{
  "num_hidden_layers": 14,
  "hidden_size": 96,
  "num_attention_heads": 6,
  "num_key_value_heads": 1,
  "head_dim": 32,
  "intermediate_size": 320,
  "vocab_size": 2048,
  "hidden_act": "tanh_gelu",
  "norm": "layernorm",
  "norm_place": "pre",
  "norm_eps": 1e-06,
  "positions": "learned",
  "qk_norm": true,
  "attn_scale": 0.177,
  "bias": "all",
  "tie_word_embeddings": true,
  "parallel_block": false,
  "init": "normal",
  "init_std_qkv": 0.0256,
  "init_std_o": 0.00484,
  "init_std_up": 0.0256,
  "init_std_down": 0.00484,
  "optimizer": "adamw",
  "learning_rate": 0.00577,
  "beta1": 0.9,
  "beta2": 0.98,
  "weight_decay": 0.045,
  "lr_head": 0.00915,
  "max_grad_norm": 0.5,
  "warmup_steps": 233,
  "schedule": "wsd",
  "decay_fraction": 0.685,
  "decay_shape": "linear",
  "final_lr_fraction": 0.02,
  "batch_tokens": 32768,
  "max_seq_len": 1024,
  "doc_mask": true,
  "train_tokens": 148200000,
  "max_steps": 4523,
  "dataset": "wikipedia_en"
}
Each number is 128 + 24 x the weight over its row's rms, rounded and kept within 0 to 255. Layers, rows and columns count from 0. The size above them is the row's rms in percent of the matrix's.

# layer 6 attention query, 192x96, rms 0.162, rows 15-19,47-51,79-82,111-114,142-146,174-178, columns 0-95
size [105  86 105 218  74  81 105  79 154  86 113 105  92 166  82  95  91  99  83 111 101  91 109  98 105 108 110  78]
[[122 142 139 104 109 117 145  87 129 135 111 141 129 126 164 115 112  88 141 166 121 128  85 130 111 108 131 113  89 123 100 154  96 139 146 129 128 157 156 106 145  94 105 191 116 108 144 136 118 132 115 152 125 122 101 163 153 130 196 138 124 128 149  80 153 125 104 145 147  81 103 152  85 115 151 117 122 148 143 144 189 117 134  96  94 125 115 105  95 113 129 136 167 123 105 116]
 [191 131 102 131 150 115 105 126 149 133 211 122 110  86 108 147  98 137 124 132 120 115 141 129 122 160 120 144 175 118 122  90 159 115 119 119 149 120 135 107  95 138 143 114 152 123 128  80  85 125 110 123 101 114 157 117 126  55 146 148 104 119 125 149  95 134 129 124 125 129 157 115 170 100 145 123  87 139 106 131 117 122 151 135 118 123 131  85 145 131 134 173 121 132 164 155]
 [ 92 157 163 148 131 140 112 105 156 114 135 120 113 143 157 123 111  80 123  94 136 111  98 117 105 111 141  85 143 111 128 179  99 139 145 118 140 144 128 126 128  74 106 145 130 147 124 141 106 119 159  97 113 155 126 136 120 142 165 133 159 109 165 158 129 127  84 130 131 113  97 139 154 115 134 136 160 150 164 134 174 107  87 128 106 116 141 175 107 116 146 110 174 157  69 140]
 [118 108 121 110 126 113 128 133 107  84 148 117 137 106 139 119 175 148  79 123 159 106 141 154 168 115 151 118 131 125 135 184 102 162 183 113 151 127 118 129 116 156 129 106 147 119 107 136 129 147 122 139  88 112 139 108  82 110  80 174 121 160 147 135  93 144 137 104  96 122  81 115 119  94 149 141 134 104 124 114 155 137 128  93  86 156 120 143 109 151 133 180  98 110 133 118]
 [150  92 112 106 105  95 146 111 110 107 155  95 123  97 174 117 146 119 130 168 119 132 153 109  99 100 167 148 179 123 137 131 150 139 113 145 132 121 168  90 115 155 179 154 100 113 149 104 155 157 104 119 150 106 131 145 148 106 143 150 143 149  96 120 113 106 141 119 130 102 110 124  75 120 111  90 165 121 125 156 136 155 166 114  94 119 134 134 116 182 139 145 123 108  96 156]
 [102 128 126 145 112 114 107 152 148 106 154 119  92 136 138  83 105 135 125 127 140 109 104 152 123 123 132 114  97 141 114 156  88 157 171 125 114 108 176  88 153  91 127 171 129  94 134 177  84 120 115  99 116 123 116 110 158 141 146 160 152 137 169  63 163 160 110  96 127 111 107 137 124 120 140 134 136 131 148 128 135 169 113 102 128 114 120 136 102 153 145 104 127 106  93 175]
 [190 113  93 127 136 156 125 175 134 177 150 133 117  63 122 106 110 134 133 134 144  88 117 166 123 135 138 142 159  99 148 101 161 105 138 134 148 143 123  88 107 134 141  96 140 109 129  97  98 115 130 103  79 117 163 101 121 135  96 149 119 112 111 169 182 118 146 100 116 115 128 106 139 138  98 154 122 128  91 123 123 142 106 122 121 128 136 101 124 158 154 163 113 118 157 164]
 [ 81 152 139 125 152 120 109 148  95 104 111  96 159 150 141 110 128 144 102 128 144 192 149 132 147 129 110 106 140 127 118 158 104 117 142 125 153 138 116 114 166  59 136  94 106 122 115 142 112 131 116 116 147 139 121 106 108 128 106 142 135 143 139 112  98 117 140 117 150 185 103 144 120 139 168 120 115 130 177 140 138  81 130 134 106 149 130 171 142 122 107 122 162 128  57  84]
 [123 115 135 130 124 131 115 156  96 122 131  97 133 135 116 125 164 162  80 129 163 133 132 147 171 117 142 111 158 122 153 160 105 156 154 123 159 131 101 143 108 159 135  72 136 137 108 117 123 139 127 143  94  94 145  78  69 129  88 157 115 167 119 174 134 152 125 101 100 163  97 125 113 104 129 168 141  96 117 110 116 144  94 104 105 155 133 143 143 165 138 163 120 153 141 122]
 [151  97  93 126 112  99 145  81 105 116 137 131 113 159 166 122 141 154 113 179 126 187 124  90 112 108 117 147 144 158 108 138 104 165 117 127 157 138 122 148 133 189 131 133 113 151 131 123 167 122 124 156 156 130 129 125 111 160 147 124 143 150  67 106 146 112 103 132 162 108 128 128  94 101  99 133 119 108  95 134 123  99 162 100  86 133 137 180 117 150 115 117 142 136 105 142]
 [127 143 117 130 117 141 128 127 152 133 134 141 124 123 150 152  66  99 130 127 111 137  96 146 120 121 103 134  81 103 100 156 127 126 130 139 122 112 151  58 136  67  93 171 108 126 128 138  73 120 121 152 129 143 120 161 167 106 167 141 107  99 123  97 158 140  92 159 133  92 135 191 142 140 119 133 140 144 119 152 168 122 168 106 136 125 126 137 118 124 129 107 156 132 113  97]
 [129  96 111 117 110 121 100 158 170 145 157 113 138 119 105 116  89 151 123  82 140  97 121 143 112 130 135 120 139 150 110  94 129 147 148 122 109 152 127  88  99 154 126 120 145 146 134 157  90 101 119 108 111 145 113  89 129 121 143 126 138  82 125 109 154 166  93 119 101 133 140 115 143 106 143 127  59 162 134 132 156 157 130 129  99 111 135 104 173 130 146 112 118 173 189 177]
 [100 133 165 130 113 159 133 126 155 164 160 132 104 116 154 144 143 108 133 102 118 125 149 104 131 117 144  60 145 115  92 153 137 108 129 125 108 116 128 112 141  52 125 142 127 133 109 161 118  91 153 113 111 150  92 131 122 108 154 107 132 118 137 137 182 185  86 130 155 101 114 109 130 111 145 138 132 135 155 134 174 108  82 118  97 117 110 115 139 138 147 127 186 143 115 142]
 [125 115 144 104 119 122 103 120 119 113 132 132 123 111 133  92 163 147 112 140 156  94 125 142 148 133 147  86 132  99 136 175  90 125 172 104 142 159 143 109 116 135 101 142 155 107 108 145 126 138 142 167  82 115 120 111  89 113 114 148 128 157 182 111 132 176 119 115  86 105  74 120 103  86 167 104 133 120 139 132 187 157 133  99  84 139 118 125 118 144 135 143  91 137 144 133]
 [133 126 104 150  99 110 161 159 149 119  95 158  83 164 127 132 103  92 113 110  92 168  92 111 127 130 121 143 103 143 135 152 108 165 122 161 128 126 149 146 132 105  95 169  80 158 116 104 114 127 152 170 151 154 100 149 121 122 153 142 139 112 145 124 133 110  80 157 123 125 148 142 116 116  97 133 137 124  52 161 103 133 173 121 115 131 135 148 144 139 103 107 156 114  99 127]
 [104 147 123 122 115 130  93 146 167 167 219  94 175 133 116 105 126 160 147 106 123  96 137 134 132 157 139 155 162 160 146 134 124 133 140  98 120 124 166 108  93 115 135 138 153 117 152 130 117 138 114 105 128 104 102  90 102 117 126 115 157 116 126 103 122 122 127 141  99 123 130  87 138  73 113 166  91 132 129 141 171 149 114 109 100 116 111  85 127 134 132 152 107 146 155 152]
 [ 90 116 116 115 102 108 121 176 160 114  86 133 123 136 122 151  85 174 118 138 117 149 135 131 151 101  68 147 103 153 142 135 137 148 156 176 101  84 114 174 163 131 142 110  80 149 130 136 151 151 159 119 137 150 152 126 102 122 131 174 129 136 123 117 112 120  85 163 140 148 151 156 156 133 122 103  85 143 125 146 108 110 124 127 121 140 129 153 118 102 125  88 125 128  83 149]
 [ 52  96 161 121 155 119  95 103 138 117 182  75 173 144 104 104 150 163 131 149 151 111 118 155 153 147 175 122 136 136 129 136 104 134 165 115 129 145 143 135 103 129 120 129 146 117 132 130 104 149 146 129 127  79 130  96  95 144 119 148 147 129 115 116 100 153 118 105  97 124  88 120 121  99 138 160 101 140 189 119 137 162 135 111  99 150 123 113  91 124 131 137  93 129 136 133]
 [107 133 142 120 148 115 142 139 109 100 136 140 129 146 139 133 123 124 143 160 130 118 129  86 134 135  86 112 116 155 116 103 130 124 137 112 130 158 130 110 199 124 143 177 114 112 113  69 131 134 144 135 161 164 111 139 148 110 160  90 128 106 110 109 103 114  57 145 113 110 131 148  89 150  99 108 114 159 102 139 109  93 218 129 131 136 136 123 149 119 114 102 139 143 132 122]
 [136 147 164 143 162 152 114 120  86 135  67 183  96  97 144 146 114  58 148 135 136 144 123 110 104 111 133 100  95 109 112 136 143 131 153 138 122 147 142 115 150  99 114 166  96 120 112 103 124 152 155 122 106 135 121 155 159 136 127 111 135 107 139 146 135 150  75 164 118  82 141 176 114 147 135 106 132 136  86 141 111  99 130 127 167 139 144 112 137 102 151 110 145 108 109 105]
 [ 85  85 113  87 127  76 134 148 137 120 132 118 150 163 108 122 131 131 174 141 144 128 104 150 154 124  95 144 146 169 112 122 107 115 135 100 147 183 110  93 145 156 140 122 161 140 168 133 137  97 173 148 145 131 164 113 118 119 147  90 116 122 103  89  79 132  81 126 103 129 135 127 132 138 153 126  76 146 134 139 120 136 159 130 119 110 133 110 147 145  94 133 121 103 153 171]
 [131 139 142 112 104 146  83  99 195 129 164 160 143 117 124  97 146 123 109 109 138 120 174 139 138 183 133 125 107 122 102 121 130 184 158 119 125 119 140  83 132 108 108 106 102 116 124 182  74 130 103 107 147 139  96 116 112 119 129 115 121 146 155 114 147 146 104 136 138 106 102 118  88  82 148 166 106 149 159 115 126 123  92 100  93 143 116 138 121 132 154 117 151 128 145 141]
 [116 151 112  64 130 110 121 134 162  93 143 150 137 115  89 145 132 165 111  83 139 131 115 169 151 201 131 151 130 100 119 164  92 169 130 107 142 152 106 128  99 149 134  95 151 166 123 157 101 142 144 170 106 124 137 108 100 123 131 157 149 157 142  94  99 102 140 136 100 117 107 109 158  82 150 141 112 116 139 126 130 152 151 119 100 124 131 148 140 127  92 126 118 128 142 152]
 [203 104 108 120  95 130  97 163 152 143 124 139 102 132 152  86 107 131 134 143 114 121 122 155 121 100 155  75 107 117 124  99 139 123 164 140 129 121 149 140 135 132  83 164 112 136 154 120  93 140 148  99 126 138 160 106 164 134 146  97 107 123 122  94 152 140 124  93 162 147 135 168 120 168  94 105 116 140  93  94 133 126 140 117 154 146 117 125 142 167 104  94 109 173 110 133]
 [160 119 103 142 132 118  80 144 154 123 107 153 108 114 136  88 111  96 143 152 128 127 104 155  87 118 173  98  81 133 111 111 125 164 140 113 131 176 158 139 144 117  87 174 122 132 136 141  74 135 133 101 159 127 150 125 167 152 164 110 105  88 128  99 112 110 103 102 148  99 110 162 135 165 109 103 164 148 132 105 147 129 168 123 163 151 145 127 108 139 122 117 117 137 130 149]
 [186 124 131 102 136 128 133 163 115 149 108 138 142  40 102 133 124 109 113 145 153  79 127 175 103 147 119 121 112  80 138  87 158 147 148 133 129 131 115  89 148 151 114  99 160  95 126 120  92 113 154  87  80 130 146 112 163 125 112 147 137 176 117 148 127 122 139 103 104 142 139 121 146 142 130 140 113 114 117 119 118 125 119 124 140 143 102 166 111 133 139 166 129 115 130 168]
 [115 163 136 149 136 100 153 114  99 131 130 136 180 177 128  81 134 141 110 123 154 179 152  83 121 171 132 106 176 164 129 117  81 159 142  93 129 130 137 120  92 104  85 125 153 134 139 143 123 131 115 121 162 110 122 118 117 142 126 108 107 134 124 142 114 117 109 129 115 167 133 146 127 123 117 103 137 113 130 109 138 130 168 120 129 170  99 169  87 122  79  96 146 167 100 107]
 [134 156 122 116  99 112 177 110 113  95 108 117 117 105 138 136 128 129 112 124 103 101 154 157 139 153 121 120 103  69 162 138 120 227 145 135 124 121 136 129 112 166 130 101 126 112 106 114 132 140 132 142 140 162 102 141 144 126 120 147 110 184 158  82  95 100 128 128 104 146  93 129 132  85 127 141 116 134 153 145 136 131 163 106  99 137 115 155 126 159  80 148 117 110 134 149]]
# layer 6 attention key, 32x96, rms 0.15, rows 14-18, columns 0-95
size [ 80 103  92  93 144]
[[104 119 109 119 114 111 127 122 141 115 137 121 137 159 103 123 149 123 119 161 111 143 124 120 138 118 155  79 121 160 115 130 122 109 187 141 133 137 120 115 127 155 118 180 108 105  97 147 126 121  97 138 163 137 146 128 160  95 145 111 185 114 107  79 137 126 106 130 156 151 165 100  89 137  89 147  87 107 101 135 138 127 152 146 107  81 108 144 139 172 112 132 105 155  78  82]
 [145 120 122 147 132  97 101 139  90 102 116 128 140 105 123 139 143 120  95 139 159 108 109 147 144 130 184 110  99 112 124 151 113 117 190 112 141 154 153 129 124 128  86 193 131 103 127 177 106 140 100 158 146 112 110 112 145 117 142 150 140 129 177 102 130 135 103 111 106 104 110 128  89 132 121 110 184 127 132 121 214 132 122 119 113 137 134 146 107 141 117 140 102 141 155 133]
 [158 124 160 123 117 132 102 116 160 158 125 114 147  89 127 121 203 126 128 152 104 111 152 140 114 147 132 107 105 104 100  96 111  96 134 162 148 111 159 100 133 141 136 113 121 122 110  94 107 106 178 120  88 137 163 125 158  99 146 132 145 136  61 177 110 146 111 103 135 136 160 142 145 121 158  97  89 133 124 111 129 136 143 133  94 132  93 117  82 144 165 140 128 120 113 131]
 [142 146 114 116 109 126 139 134  74 132 114 162 143 107 113  95 126 134 103 146 161 145 104 140 140 112 136 133 124 118 152 200 105 146 158 138 109 146 161  99 144  87  93 156 180 128 134 122 105 123 106 165  88 110 122 111 108 113  97 158 118 170 159 122 141 129 118 141 116 116 114 152 147 104 170 121 139 125 161  86 207 128 130  92 128 133 101 124 144 131 121 150 106 134 114 129]
 [166 123 144 125 131 131 127 133 111 135 127 119 133 111 128 111 164 131 138 130 105 127 137 143 121 116 112 132 129 117 138  98 139 134 104 125 155 122 123 131 125 178 129 134 122 145 114 126 134 146 139 183 148 126 144 127 131 140  62  99 133 144 145 132 116 125 140 108 110 124 121 117 129 122 135 102 129 116 126 123 115 130 126 175 120 121 117 109 134 141 117 137   0 111 218 135]]